Each number is 128 + 32 x the weight over its row's rms, rounded and kept within 0 to 255. Layers, rows and columns count from 0. The size above them is the row's rms in percent of the matrix's.

# layer 7 MLP up, 2048x512, rms 0.0351, rows 1433-1485, columns 384-447
size [ 92 104 103 103 100 106  98 110 106  98 104 103  98 105 101  93  97 101  99 101  94 103 100 104 104 102 106  99 101  99 109  94 101 101  99  96  97 101  99  99 105 105  99 105 103  99  96  98 102 102  91 101  93]
[[145 153  99 151 159 138 137 156 121 168 156 144 138  85 135 152 120 169 176 134 135  90 154 102 153 156 123 165 194 116  58 140  77 111 110 131 126  74  66 110 121  51 108 162 190 166 135 155 112  42  56 132 122 170 123 128 192 152 121 103 116 169 165 136]
 [114 169 119 163 123 120 180 156 145 141 159  92 148 134 141 132 113 118 110 142 152 112 137  96 130 183 121 181 138 137  96 114 150 120 149 127  97 102 119 148 184 114 121 105 175 124 216 136 173  88  82 144 137 108  76 119 121 147 156 161 129  85 187 140]
 [ 88 120  74 120 117 178 118 170 131 106 122 117 157 125 135 155 123 119 127 122 111 134 111 167 103 123 174 100 119 102  98  91 117 138 124  99 181 103 130 120 122 145  71 161 146  99 107 162  93 111 171 152 153  90 126 116  91 190  59 139 115 112 158 168]
 [169 110 161 168 156  91 153  96 176 190 147 132 123 133 156 127  85 131 171 143 132 196  80 107 143 133  96 156 123 126 138 113 144  88  96  90 112 126 114  64 127 156 150  95 115 145 155 151 161 203 177 179  90 124 131  63 182 203  92 144 197 113 165 148]
 [117 100 157 190  71 137 140 118  84 166 100  69 104 121 166 149  80 191 206 145 148  99 118 111 200 145 125 106 133 155  75  99  43  71  95 155  86 115 139 119 122  97 120  54 196 144 159 142  78 112 129 148 201 132  97 107 148  92 113 143 131 118 156 108]
 [144  71  96 152 126 138 131 103 112 113 150 135 125 122 125 127 147 124 165 137 128 194 140  65 151  99 129 131 133 111 154  92 168 129 135  83 134 109 131 137  98  63 136 154 140 117  78 121 123 115  74  95 119 106 115  86 101 118 134  98 117 116 168  98]
 [141 189  97 140 135 123 128 133 114 175 129  82 111 125 144 151 153 119 149 174  98 117 114 118 157 145  85  96 178 105 179 179 173 152 129  69 113  86 142 114 171 138 148 159  87 127 101 112  90 145 180 172 146 116 158  53 166 144 121 135 105 122  92 125]
 [185 162 144 120 132 119 181 120 148 130 106 100 160 148  95 205 123 146 107  99 164 128  37 175  69 180 177  99 131  73  89  90  69 145 161  52 110 109 165 159 162 108 112 121 153 139 152  87 168 134  42 139  86  99 121 208 161 157 174  87 173  91 154  77]
 [156 111 110 128 168 135 169 117 154  82 148 115 116 131  90 112 121 147 170 142 110 131  87 136 152 142 134  58 141 120 134 120  84 124 103  90 166 164 135 111  74  97 132 100 210 120 127  90 106  98  67 112 141 225  91 103 128 158 126  86 141 155  97 109]
 [131 126  68 138 129 110 143 137  92 116 164 120  94  92 133 194 105 124 108 139 124 153 161 155 161 110 171 144 103 159  56 119  75 130 117 172 147 139 141 161 111 118  82  45 161 210 147 128 114 175 127 135 141 114 158 155 128 142 136 102 119 103 105 169]
 [162 168 165 124 172 157 152 136  88 137 156  75 152 105  89 137 134 139 111 111 122 143 139 131 159 122 114 148 130  89 109 126 114  92 133 121 127 123 114 154 127  78 118 130 113 123 119 105 176  88  80 127 128 152 108 125 126 121 121 123 142 175 131 125]
 [121 179 155 139 178 134 114 136 167 126  87  62  92 188 115  79 157 136 204 128 119 125 133  99 126 166 146  90 100 170 143 142 162 123 102  64 179 136 104  76  85 102 140 131 166 164 158 152 164 129  59 143 112 163 137  82 161 134 135 116  87 146 153  77]
 [ 96 173 123 129 121 179  80  64 154  93  90 137 145 109 125  79 133 155 108 143 128 114 117 112 115 127 144 131 170 134  91 135 127  98 150 191  76 152 121 166 202 133  76 119 153  84 169 170 202 128 137 114 114 131 181 112 147 116 157  81 174  81 108  95]
 [149  57 134 124 132 109 144 154 127 118  92 168 127 163 159 175 167  93 140 127 144 104 113 107 168 107 166 154 153  91 156  88 131  94 121  48 197 193 142 181 117 152 119 126 139 133  99 120 118 115 128 115 107 164 142 103  97 115 142  98 115 137 104  92]
 [125 133 128 159 103 153 131  93  64 128 130  92 140  80 167 157 156 132 105 142 159 140 135 103 146 141 138  88 134 112 108 159 183 163 152 121  96 152 179  98 146 133 187 114 178 154 185 117 172  94 155 175 118 141 138  71  78 161  99 164 134 123 129 125]
 [138 137 158 138 165  93 125 159 152  69 126 106 121 152 111 160 130 112 189 110 125 162 165  81 152 209 118 103 118 118  65 131 140  62 115  91 143 107 170 184 153 120 140 153 170 125 188 130  96  91  95 106 153  90 145 142 151 117 125  89 109  66  97 101]
 [ 79 106  85 158  68 120 116 130 189  93 149 136 166 148  55 170  84 179 102 113 165 109 103 113 108 120 144  87 156 147 120 101  99 100 141 122 154 117 126 142 118 161  57  89 112 131 137 152 190 158 139  92 185 161 136 130  76 175 128 154 200 159 159 143]
 [139 134 136 115 135 168 123 125 129 109 108 153 148 171 145 132  84 142 161 160 146 124  94 154 185  98 106 104 117 133 171 149 159 127 142 155  71  89 185 157  82 144  82 128 105 154 174 169 167  77 116 170 161 172 133 122 138  96 106 140 174 206 101 154]
 [ 86 115 135  83 101 180 140  90  85 117 142  64 108  93  83 192 155  74 126  66 103 120 145 127 121 171 134 109 135  89 146 121 131 164 117 137 123 103 195 121  83 111 136  99 123 171 132  95 166  90 129 142 142 166 166 103 132 106 130 148 131 104 151 135]
 [139 169  80 146  52  86 144  68 147 181 127 171 143 122 108 144 137  97 176 111 124 116  97 130 162 160 141 133 180 102 120 131 157 110 176 110 145 126  91 111 165 108 147 128 210 130  89 143  82 125  93 169 165 136 134 150 110  91 166 155 132 112  94 133]
 [153 147 184 102  92 134  78 132 167 141 105 175 113 142 166 135 162 135 116 166  86 113 140  96 148  90  88  98 117 171 147 127 120 108 137 142  57 163 155 141 203 126  95 158  97 124 129 128 124 103 146 132 165 105  88  61 151 117 119 179 120 219 134 150]
 [ 64  84  75 115 133 115 150 147 149  97  82 110 149 153  96  79  90 133 146  85  84 183 125 103 130 140 169  90 140 147  78 117 168 147 131  99 136 162 178 140 158  70  79  97 161  92 132  64 176 145  96 146 112 149  80 105 117 152 121 134 147 147 127 140]
 [201 137 119 143 133  69 194 111 164 138 163 138 184 124 133 127 118 121  95  55 107 141  51 168  96  91 102 123 128  89 138 158 130 175 143 172 136  65  79 158 125 106 110 109 143 137 191 118 106 152 136  35 138 128 114 106  93 141 109  63 148 173 129  81]
 [124  77 184  95  65 142 114 133  46  98 125 124 106 137 135 123 190 134  83 125 128 125  86  68 106 179 157 178 119 137 128 119 116  67 147 170  95 113 166 182 129 112 160  90 114 142 159 164 122 103  81  90 151 160 120 115  92 189 137 109 148 117  67 145]
 [158 133 206 153 160  68 161 140  70 114  95 182 160 164 103  94 188  56 141 114 103 145 129 166 180 155 155 152 127  66 150 118 122 132 127 158  79  91 129 128 121  93 173 124 132  85 127 163 128 126 150  88 129 159 133 134 141 102 142 114 125 119 140 137]
 [ 41 137 151 123 138 104 205 138 181  79 159  86 129 117 155 135 143 139 138 106  99 158 163  81  96 103 132 156 122 184 101 146 158 180 124 143 158 110 116 145  87  99 126 152 133 165 147 138 102 181 173 146  85  99 141  69 207 186  91 131 161 145 167 118]
 [105 159 134 144 143  97 169 112 138  84 164 139 198 130 159 130 146 155 161 106  98 142 146  87 176 144 195 148 150  95 118 133  85 209 112  99 128 133 192 130 108 105 147 128 172 131 106 110 131 127  70  94 123 125 129 132  93 142 128 147 143 116 138  86]
 [ 88 113  81 117  71  88 157 126  98 185 128 169 196  85 148 159 200 189 159 105 130 116 157  88 153  94 131 124 110 124 109 154  83 120  52 115  81 183 143 157 166 133 139 103 138 168  92  86 106 125  59 153 133 131 159  92  93 105 132 130  99 116  77 122]
 [132 116 176 145 112 162 146 138 173 163 127 120  89 131  94 115 141 124 129  91 129 134  39 190 130 181  85 144 128 105 110 106 137 136 143 108  66 163  92 107 114 130  74 142 130 143 146  80 162 131 103  39 101 118 166 143 128 122 117 195 114 172 121 162]
 [208 169 123 157 154 124  59 143 119 135 130 179  45 141 141 114 128  98 160 141  80  99 111 123 147 180 154  78  91  85 149 136  73 156 128 142 147  85 121  93  93 102 119 142 155  85 102 116 105 104 162 170  82 132 170  96  99 130 155 102 139 123 120 152]
 [121 131 117 142 141 112 138 132 128 110 162 100 110 118 148 197 152 171 172  86 128 149 133 101 143 158 150 117  93 135 114 103 123 170 114  79 111  80 146 154 141 109 105 106 127 121 129 112 108 132  99 158 121  84 102  87 147 174  94 107  51 102 167  90]
 [126 182 145 125  28 118 123 126 128 123 134 101  90 188 152 132 172 144 126 141 134 166 115 102 155 144  77 154 206 123 102 151  81 130 117 112 170 153  97 173 112 184 145 112 153 117 141 110 130 188 101 123 168 154 131 141  92 120 202 129 138 137 123 116]
 [118 137  67 165 130 101 178 128 218  84 174 124 136  93 171 114 137  69 127 153 134 140 102 155 131 127 123 197 110 114 105 146 143 124 169 140 141 136 146 158 137 117 126 124 144 149 129 103 158  90 123 101 151  79 139 116 101 156 165 116 151 146 144 116]
 [139 118 102 133 156  99 165 133 171 115 101 154 172 127 166  98 161 137 144 126 117 170 154 145 111 196 134 141 155 139 134 144 118 132 162 160 124 114 138 103  99 124 165 144 140 104 185  84 153  66  45 154 128 140 117 137 158 162 185  51 143 128  74 111]
 [ 88  96 121  79 123 177 103 117 125 124 160 142  73 170 124 197 165 124  99  87 128 117 105 144 171 145 144 147 140 124 154 103 107 156 105  87 191  96 192 129  98 176 116 121 154 155 143  50  83 197  69 115 149 158  86 135 120 147  89 161 110 143 111 116]
 [140 166 156 160 101 114 112 150  98 133 143 157 135 104 151 148 157 159  86  63 160 103 116 125 118  72 110 157 140 122 139 139  87 123 150 187  88 113 122 112 108 159 101 101 129 121 147  92 150 154 114 131 126 110 131 105 110 138  84 186 135 111 125 168]
 [161 128  46 133 102 124 139 137 177 136 138 129 163 110 103 136 225 117 165 108 123 163 192 113 175 119 126  62 131 148 128 131 138 147 173  81 212 155 113 116 154 109  61 126 114 113 142 116 150 138 128 168 137 146 116 156 157 171 131  98 135 198 114 155]
 [166 145 147 160 179  97 138  93  90 130 113 120 138 137 155 114 166 148 201 137 120 127 116  72 122 140 149  82 105 142 109 156 149 146 185 129 102 105 151  87 141 114 163  75  94 140 108 153 102 101 136  97 130 152 120  83 150 202 135 134 139 115 215 143]
 [111 145  89 154 129  88 172 146 173  51 118 117  77 148 164 140 101 146 117 116 138 146  91 105 134  94  91 104 172 107 137 129 123 145 130 145 106 153 108 112 102 152 128  72 147 135 129 136  87 179 171 119 128  99 138 117 176 136  40 101 175 155 104 107]
 [169 227 132 210 158 143  95 144 135 153 192 188 117 152 117 141 181  68 148 137 138 125  91 115  84 109  99 104 150 112 150 144 101 121 173 109 127 101 190 138  96  93 102 113 167 132 118 136 131 138  95 137 122 102 124  80 188 137 170  61 176 118  89 132]
 [144 137  84 122 100 185 151 125 159 135 155 104 169 116 148 172 182  87  85 155 118 121 137 181 146 106 196  96 155 113 148 140 153 109 180 107 143 112 128 170 200 116  81 142  63 117 133 145 152 150 140 116 155 135 114 115 168 142 147  79 129 143 128 121]
 [138 197  78  92 105 183 117 169 147  71 125  93 155 153 119 134 118 163 137 117 150 210 114  67 129 125  77  90  90 162 118 116 123 120 150 121 149 156 109 108 115 149 186 124 120 114 150 136  97 159 121 151 190 105 167  80 143 172  84 137  91  96  91  34]
 [ 87 146  97 182 117 101 176  83 131 125 139 127  80 159  96 106  93 129 108  77  88 126 131 132 126  67 129 150 136  97 124 121 117 150 112  66 162 178 127 117 157 127 128 105 169 141 163  73  97  75 134  77 233  77 144 103 128 106 146  39 138 150 109 112]
 [130 173 117 120  91 112 167 160 169 170 142 127 100 142 122 146 152  92 151 121  49 166  80  88  99  98 172 128 166  78 114 100 119  47 145 110 142 142 157 119 170 168 153 144 118 128 137 123 110 106 111 108 157 192 105 120  88  90 171 115 123  95 102  75]
 [ 98  73 141 133 175 144 149 155 134  67 148 102  96  81  84 105 124  87 119 159 136 114 158 145 161 127 157 138 136 137 139 129 102 110 182 158 137 120 134 190  99  38 132 161 158 143 129 151 130 113 119 125  79 132 174 193  81 194 152 102 101 124 110 155]
 [136 129 114 131 116  66 163  94 144 111 157 101 104 136 116  81 143 179 115 111  92 164 129 143 136 129 241 151 167 115 118 119 165 132 112 140  73  80 141 100 153  76 122 102 100 132  96 117 100 133 144 106 148 137  93  90 170 138  75  98 144 118  98 140]
 [154  68  73 179  87 119 178 110 156  92 143 142 134 174 119 127 140 143 172 105  92 171 102 107 162 168 147 155 105  91 114 141  98 117 157 132 168 160 109 110 160 106 137 134 155 186 111 117  93 120 130 139 113 139 160  71 118 128 102 132 181 174  94  88]
 [ 90 112  92 117  70  93  78 190 138 108  91 121 146 140 114 107  73 191 125  53 127 110  41  96 115 173 108 135 166 151 119 163  80 155 190  93 190 134 120  99 100 115 105 119 104 188 126 126  94 125 126 172 176 126 111 151 166 105 153 138 113  77 106  92]
 [182  93 150 115  53 122 139 115 165 107 103 117 174 119 157 164  99  66 118  36 149 122 131 161 145  80 141 168 174 101  41 122 138 140 123 104 104 153 131 155 138 166 127 132 138 159 140 111 136 152 149 140 170  77 135 110  82  87 113 150 106 139 160 110]
 [132 105 122 140 158 173 121 216 143  89 174 141  93 157 169 132 142  86 158 154 142  93 198 105 105 159 109 151 145 113 151 125 153 175 138 141 115 151 139 171 180 180 110 117 174  99 189 174 101 133 109 157  74 118 157  93 145 131  60  99 137 128 106 145]
 [121 125 129 143 139 128 136  97 148 104 132  67 114 144 154 124 142 145 139 137 143  49 141 110 119 121 110 123 183  95  93 114 135 144 137  73 127 106 170 115 174 110 207 152 125 105 128 140 110 145 124 178 137 163 175 130 126 116 104 107 153 168 124 114]
 [200 152 151 154  84 153 120 181 126 127 160 172 154  78 142 196 158 106 102  87 148 125  99 111 188 119 134 143 151 120  93 134 108 145 112 129 142 123  97 140 136 144  75  87  69 125 126 151 138 148 142 132 147 107 130 138 167 158 106 149  71 106 113 141]
 [148 105  93 153  81 116 111 137  93 148 126 168 134  93 118 215 118 131 125 133 138 158 115 107 136 171 141 130 112 122 129 162 199 125  97 159 128 143 149 156 171 171  59  98 144 139 146 152  83 169 118  79 131  93 178 119 137 108 111 181 137 117 153 113]]
# layer 7 MLP down (transposed), 2048x512, rms 0.0368, rows 1433-1484, columns 384-447
size [ 93 116 103 104 102 101 103 121 110 100 105 100 110 101 102  92  99 106 102  98  95 101  94 104  96 105 116  99  99  99 110  91 104  93  96 101  95  97  94  92  96 105 100 105 101 100  95 104 103 100  94 101]
[[ 87 170  87 138  65  90 171 194 127  84 113 160 141 135 139 105 137  89 131 155 157 161 112 113 136  76 137  73 161 164 115  88 127 144 122 125 130 129 150 128  80 109 106 105 131 157 126 182 145 178 133 138 133 109  81 177 122 126 161  89 137  94 135 105]
 [140 152 143 186 148 114 148  51 101 105  86 147 143 126 152  62 131  75 129 130 115  96 142 118 114 139 168 118 122 108  95 141 124 169 134 113 133 117 132 172 141 156 140 134 140 141 145  85  98  80 158 109 211 101 138 149  90 186 105 134 177 159 150 138]
 [ 98 125 127 122 102 187 143 187 149 119 160 113 168 170 113 170 139 119 132 117 155 125 145  96 155 172  78 133  82 131 110 212 121 142 131 157 106 134 111  89  92 165 176  53 165 193  54 109 153 101 160 119 107 142 128 135  66 138 139 161 132  98 143 157]
 [128 155 183 171 137 115 130 131 138  92 116 136  88 146  88 112 108  95  74 116 148  97 155 175 105 151 140 210  88 176 140  77 118 155 137 136 127 111  53 132 174 106 148 137 154  99  80  93 106 116 128 167 162 132 180 127 192  90 183 150 124  94 119 117]
 [166 141  83 108 167  94 119 158  81 105 123 145 110  74 162 145 134 127  94 112 150 153 109 120  94  86 154  69  67 150 131 140 130 116 105 135  99  72 140 113 112 121 146  92  89  93 110 148 121 132 158 141 133 157 183 168 103 142 143 113 137 195 128 111]
 [195 127 104 152 116 106 119 124 150 152 120 170 101 138 185 108 120 145 142 173 132 185 140 159 144 182 100 143 130 157 140 104  61 117  63 122 103 122 218 109 106 112 156 131 130 130 105 105 176  98 118 130 111 148 121 109  79 187 210 125 194  67 146 127]
 [152 167  87 164  87 115 107 175 140 131 119 114 130 162 146 111 154  96 151 173 105 145 128 146 171 100 188  86 127 147 145 184  60 111 160 121 209 115 118 151 113 119  84 125 108 127 163 137 134 142 158 166 217  94 185 160  58 145 121 128  91 144 103 142]
 [130  94 112 115 191  80 107 117 141 130 186 118 173 117 143 127  94 151 181  91  25 146 117 139 162 128 119 127 111  93 118  57 112 169 118  60 122 108 127 135 133  91  98 132 140 129 111 122 102 162  91 159 131  79 131 112  91 146 149 131 150 136 168 150]
 [193 128  70 107 135 149 107 149  96 104 104 102 152 122 102  86 105 164 167 117 141 129 172 130 106 113 133 151 122 196 139 114  85  87 214 132 132 147 135 123 133 146  92  97 146 164 138 106 146  81 114 200  57 126 140 131 129 147 138  65 146 144  77 139]
 [133 176  92 169  82 118 123 145 149 105 149 141 137 144  64 111 112 206 183 122 107 117 155 117 171 107 174 108  37  95 160  96 128 149 111 135  84 156  88 104  93  96 163  57 126 109 181 111 171 130 135 115 190  98 135  89  96  76 138 159 108 152 189 195]
 [201 122 104 162  95  44  88  85 162 162 103  85 130 154 152  86 159 181 171 118 144 162 134 162 120 165 172 110 169 109 171 130 130 158 121 135 179 148 157 123 124 163 140 162 171 155 189 111  95  84 183 157 149 127 108 126  89 138 124 147 119  91 115 173]
 [ 59 143 188 150  69 163  83 122 185  88 124 144 130 118  81 121 153 131 144 146 156 180 117 130 146 113 158 146  85 110 129 131 170 143  93 116 136 145 101  82 168 175 175 155 149 121  97 214 147 115  75  61  99 128 100 110 161  65 189 129  77 107 132 142]
 [116 165  86 117  62  91 104 174 132 140  90 130 104 149 122 182 136 152 127  74  74 206 109 137 154 155 124  90 119 142 130 104 141 149 139 120 141 142 121 128 120  75 136 151 101 163 125 141 157 121 111 125 156 153 116 164  74 137 144 107 130 130 167  73]
 [ 80 104 133 119 138 109 150 167  87 134 122 153 165 145 150 132 119 128 130  97 172 189  99 101 110  88 136 148 138 146 116  86 172 147 108  81  79 132 110 166 145 189 162 173 138 160 144 153 165 155 128 132 122 126 135 150 117 124 171 130 118  88 137 132]
 [156  82 134 155 141 118 100  71 108 129 164 122 135 185 168 171 155 109 170 100 175 181 149 147 123  65  74 137 107  68 119 124  88 157 135 155  76 114 108 137  76 173 121 106 101 134 154  89 112 112 148 156 179  94 114 179  90 134  70  98 146 144 128 150]
 [126 169  64 163 134  82 186 147 124 167 117 124 198 118 125 123 124 115 148 140 168 117 127 125 124 151 139 177 128 155  84 170 153 228 128 160 163 106 169 157 101  85 129 146 141 153  54 117 127 206 120 114 142 125 161  95 119 167 111 123  82 133 152 133]
 [136 163 103 178 116 136 136 143 154  92 133 204 121  96  60 140 164 171 139 172 178 121 147  84  76 113 159 174 146 177 115 108  69 110 122  89 104 122 158 135 132  85 191 139 124  86 102 132  70  80 162 116 171 105 147  96 185 108  87 147 119 215 126  78]
 [ 42 136  82 110 119 103 124 125  80 116 127 124 117  93 121 133 183  98 167 117 121 116 192 124 150 144 133 115 142 150 147 133 179 112 147  68 184 127 102  82 106 127 145 138 181 180 116 119  82  96 139 107 124 161 153 131 215 198 105 109 134 115  95 141]
 [203 132 140 171 152 115 125 103 157 144 138  74 134 119 105 122  88 117 194 156 173 113  81 129 139  85 128 167 110 117 174  96 115 131 153  87 102  39 166 117 125 144 145 159  97 146 168 163 142 134 105 130 142 131 150 111 126 105 143 103 146 144 103  78]
 [110 145 156 144 112  83 153 160  74 153 110 125 164  92 111 112 168 166 147 151 190 119 153 165 166 108 100 180 109 146 109 112 103 200 102 110 129 141 168 177 110 115 106 120 143 128  48 111 133 110 106 183 139 161 125 117 144 123  91 157 148 127 141 167]
 [121 149 136 171 157 143 113 103  81 142 171  71 100 117 150 182  97 136  86  97 121 175 174 128 221 161  99 118  92 166  98 168 134 109 112  95 208 170  94 120  81 158 144 118 127 156 102 144 110 142  75 155  79 168 155 143 128 118 131 130 109 120 109  81]
 [127 150 197 117 178 112 149  95 160 169 147 112 120 132 150  96 119 180 155 164 191 109 105 147 185 122 100 127 139 118 140 143 128 135 170 111  86 167  86  66 155 120 104 142 112  96 109 145 130 177 169 102 141 119 103 122 166 112 110 113 115 178 157 168]
 [133 104  96 134  75  53 121 157 102 130 148  67 120 180 130 167 159 106  71 190 123 154 134  82  91 146 130 160 146 124 147 167 125 133 186 126 119  88 102 130 151 133 123  78 105 176 188 168 169 153 130 198 120  71 139 170 109 168 201  68 135  71 109 102]
 [144 139 141  91 102 144  91  80  52  92 141 133 210 140 150 129 144 116 171 153  96 154 109 146 115 128  89 136 149 120 139 143 125 101 112 145 153  44 167 140 122 128 125 101 164 131 102  91  98 155  93 137 147 148 161 119 128 140  94 129 153 159 156 124]
 [136 159  87 122  80  86  63 101 133 130  85  86 119 112  90 149 188 109 146 118 110 127 189 155 169 109  55 150 142 198 141 108 107 136 134 110 124 139 110 129 140 157 106 155 180 168 143  90 148 126 110 130 125 125 105 183 176 143 138 123 150 130 125 120]
 [143 123 157 128  84  79 142 114 127  72 196 164 103 134 117  89 100 128 181 126 141 126  89 150 128 181  98 109  88 189 106 139  83 151  99 143 108 107 127 162  97  98 153 104 117  92 154 115 111 140 119 160 198 121 144 122 114 153 119 121 131 126 156 138]
 [ 27 127 155 114  65 112 133 100 156  90  93 127 125 112 169 133 176 121 148 137 145 143 156 136 158 135 107 121 117 125  69 151 173 131 138 147  60 157 177 118 127  79 161 118 181 163 127 161 124 127 144 101 147 166 156 156  83 125  96 142  78  87 164 134]
 [140 140  63 164 106  71 128 102 188 118 165 153 161 115 129 204 121 141 193 121 125 127  87 119 137 100 141  72 171 187 173 168 108 117 138  59 149  85  64 119 136 167  72 139 174 121  85 135 124 147 120  97 133 139 136 115  83 153 127 127 103  91 125 137]
 [138  99  84 169 165 158 161 152 134  77 126 117 116  62 148 157  93 135 154 129 162 147  78  50 120 130 111 152 155  61 130 142 167 136 107 159 175 143 167 118 167 134 167 122 123 139  92 169 157 102 115 125 145 171 149 131 124 138 141 125 170 143  49 117]
 [ 99  99 141  80 157  66 101 115 153 101  60 120 147 155 118  90 145 115  65 103 119  87 181 153 195 111 119  58 118  95 153 158 171 123 103 189 177 128 161  80  96 127 160 106 134 148  84 140  99 159 192 174  83 129 143 146 119 140 133 165 154 124 173 157]
 [102 114 163 132 108  65 116 116 111 114 144 147  91 210 157 164 106 174 148 116 137  94 101 142 133 144 132 118 126 184 113 123 128 108 100 172 131  96 123 202 198 158  87  65 146 112 166 118 132  87 110  88 166 154 173 155 118 131 102 101 112 115 140 194]
 [ 97 171 143 132 102 131 148  87  92 181  63 158  86 128 121 143 100 138  92 136 154 115  99 178 161 175  70 128 145  56 110 157 139 126  69 128 152 106  86 155 138 138 171 115 168 135 133 118 118 153  96 128  87  97 146 183 108  94 164 165 126 142 159 134]
 [137 142 118 148 140 149  98 110 157  81 133 153  58 161 166 132 152  86 184 213 126 165 125 157  73 107 118 110 120  83 163 174 128 184 151 133 127 114 114 102 100 177 121 116 158 109  58 112  93 217 128 140  87 160 139 119 127 123 186 122 133 120  54 145]
 [119 151 120 136  78 102 148 137 138 106 112 112  79 154 109 142  90  86 110 110 158 177 123 181 100  99 152  77 136  54 108 114 205 109 126  70  98 214 168  47 129 142 140 164 190 133 149 134 143 173  86 130 125  95 157 150 127  61 105 155 108 154 149 105]
 [152 157 129 126 159 161 110 108  77 126 190 142 139 102  79 126 157 130 187 175 146  96 116 180  81 100 171 160 131 145 135 179  99 142 176 117 183 145 130  84  80 136 146 145 115 135 139 125 171 133 191 112 147 123 207 140 123 105  96  99 117  71  73  97]
 [144  89 114 166 167 190  86 130  99 151 151  65 112 158  69 153  75 128 104 136 111 105 114 180  96 120 168  95 123 141 177  79 121 141 107 123 161  90 154 114 124  92 203 146 103 122 109 160 102  89  94 108 122  86 163 111 109  66 121 101 130  83 157  96]
 [149 110 182 105 115 126 160 123  92  69 126 134 172 104 149 151 147 130 152 156 128 112 154  91  85 104  81 121 151  86 109  75 125 107 138 101 118 114 146 119 171 123  96 194 100 100  59 162 157 161 149  99 145 152 158 111 132  93 136 169 118 140  91 176]
 [114  87 104  86 172 118 122 156 192 171 167 104 140 125  88  80 147 115 141 137  85 155 149  98 129 154 202 100 127 102  47 114 185 130  86 186 155 128  83 161 131 148 159 183 157 139 174  66  61 180 109 178 181 104 123  95 133 109 193 101 154 107 157  89]
 [ 82 107 144 157 107 112 147  99 177 151 114 195 104 101 146  99 141 169 175 110 173 152 150 132 126 161 151 187  97 151 153  96 126 107 151  96 119 123 123  71 126 124 150 128 163 108 102  91 104 102 152 235 122 173 119 163 120 165 129 113 124 121 115 100]
 [ 72  93 124 106 126 200 148 184 121 147 179 185  82 127 177 146 195 116 143 141 149 104 143 104 133  97 100 116 125 102 164 172 143 140 126  94  81 134 147 106 122 171 103 145  84 133 115  66 135 157 106 137 122 106 104 164 127 169 136 111 114  51  90 130]
 [100  95 156  98 127 157 124 120 174 126 113 110 132 113  68 100 162 122 130  92  76  93 156 141  97 123 164 117 112 185 152  90  91 107  91 188 155  86 192 119 127  94 137  85 143 125 118 136  95 149 128 130 137 128  92 152 114 145 158 130 135 118 115  96]
 [142 185 142 157 139 159 101  81 153 127 108 154  96 118 131 149 143 137  86 158 149 148 114 101 109 122 131  85  83  66 128 179 151 146 128  91 168 121 157 129  74  96 164 171 161 115 143 129 149  45  95 144  78 155 167 135 118 128 111 140 150 194 101 167]
 [119 152 106 150 135 168  95 138 155 129 143 145  66 158 171 120 115 118 126  98 127 156 163 145 179 126 143 157  63 188  91 133  69 228 116 171 112 179 186 127  93 131 140 188 104 174 133 132 140 142 156 172 104 138  86 144 131 173 138 149 114 196 146 130]
 [ 86  91 158 181 172 110 122 127 122 129 152 132 112 136 114 135 135 160 124 132 101 145 129 160 134 100  47 179 159 156 113  74 125 142 176 128 164 170 128 163 129 122 106 162  91 186 161  72 106 152 126 112 125  71 119 130 161 181 169 110 110  81 130  80]
 [111 184 124  77  79 214 118  39  22 139 165  63  81 154 147 108 143 148 123 151  84 130 115 155 139 152 163 110 105 181 122 116 143 223 108 107 113  86 167 127 111  85 115 134 119  98 140  91 165 128 157 187 190 151 113 158 163 187 194 162  96 173  61 134]
 [149  63  96  93  84 131 146 113 155 137 126 171 132 119 164 110 106 129 110 172  73 126 180 128  37 113  88  95 142 148 134 136  94 110 130 129 109  30 125  82 164 145 147 195 133  81 115 181 156 180 102 101 132 160 168 151 134 165 122 115 107 125 193  78]
 [111 139 147 134 196 169  63 123 114 163  86 146  78 117 148 217 127  91 124 111 123  93  74 176 103 138 119 150  98 110  93 122 154 155 147  90  75 111 107 128 136 121  84  75 153 116 132 106 139 157 133 129 135 113 122 150 119 158  89 127  64 125 131 127]
 [113 164 123  93 187  79 124 144 151  97 134  82 112 129 175 125 147 111 161 100 194 100 116  85 173 113 128 101 109 138  57 214 163 148 141  88 112 109 152 118 137 100 159 100 121 117  75 119 134 112 149 172 196 140 144  75 104 109 133 127 116 110 114 118]
 [123 122 105 109 109 122 151 112 134 119  91 120 109 106 122 150 123 185  96 165 217  93 157 169 106 103 101 139  84 134  70  73 176  86 187 131 101 128 149  99 186 135 131 162 179 131 111 159  83 140 121  70  78 102 154 113 142 149 135 154  81 148  54 112]
 [131  72 150 102 126 133 160 119 126  91 185 166  85 183  94 125 134 127 138 145 135 141 153 147 190  83  93 136 160  56 117 128  91  91 214 134  67 128 110 113  88 148 117 121  93 140 115 151 121 132 131  94 119 121 120 134 115 152 172 155  94 187 108 119]
 [194  81 141 126 152 146 189  92 130 132  92 163 142 134 119 159 114  96  94 145 124 158 141 129 186 160 125 135  84 127 158 181 129 125  80 157 147 117 126 186 154 114  86 157 164 117 102  87 133 168 120 155 125 167 122  86 145  97  93  75 125 143 105 119]
 [110 173 125  95 133 141 147 120 152 113 151  67 157 134 101 100 138 119 105  98 112  88 197 158 145  61 152 140 137 124  87 160 112 124 162 155 149 105 107 123 112 202 126 116 147 102 127  99  60 113 134 110 114  99 174 105  84 181  73  82 144 113 147 107]]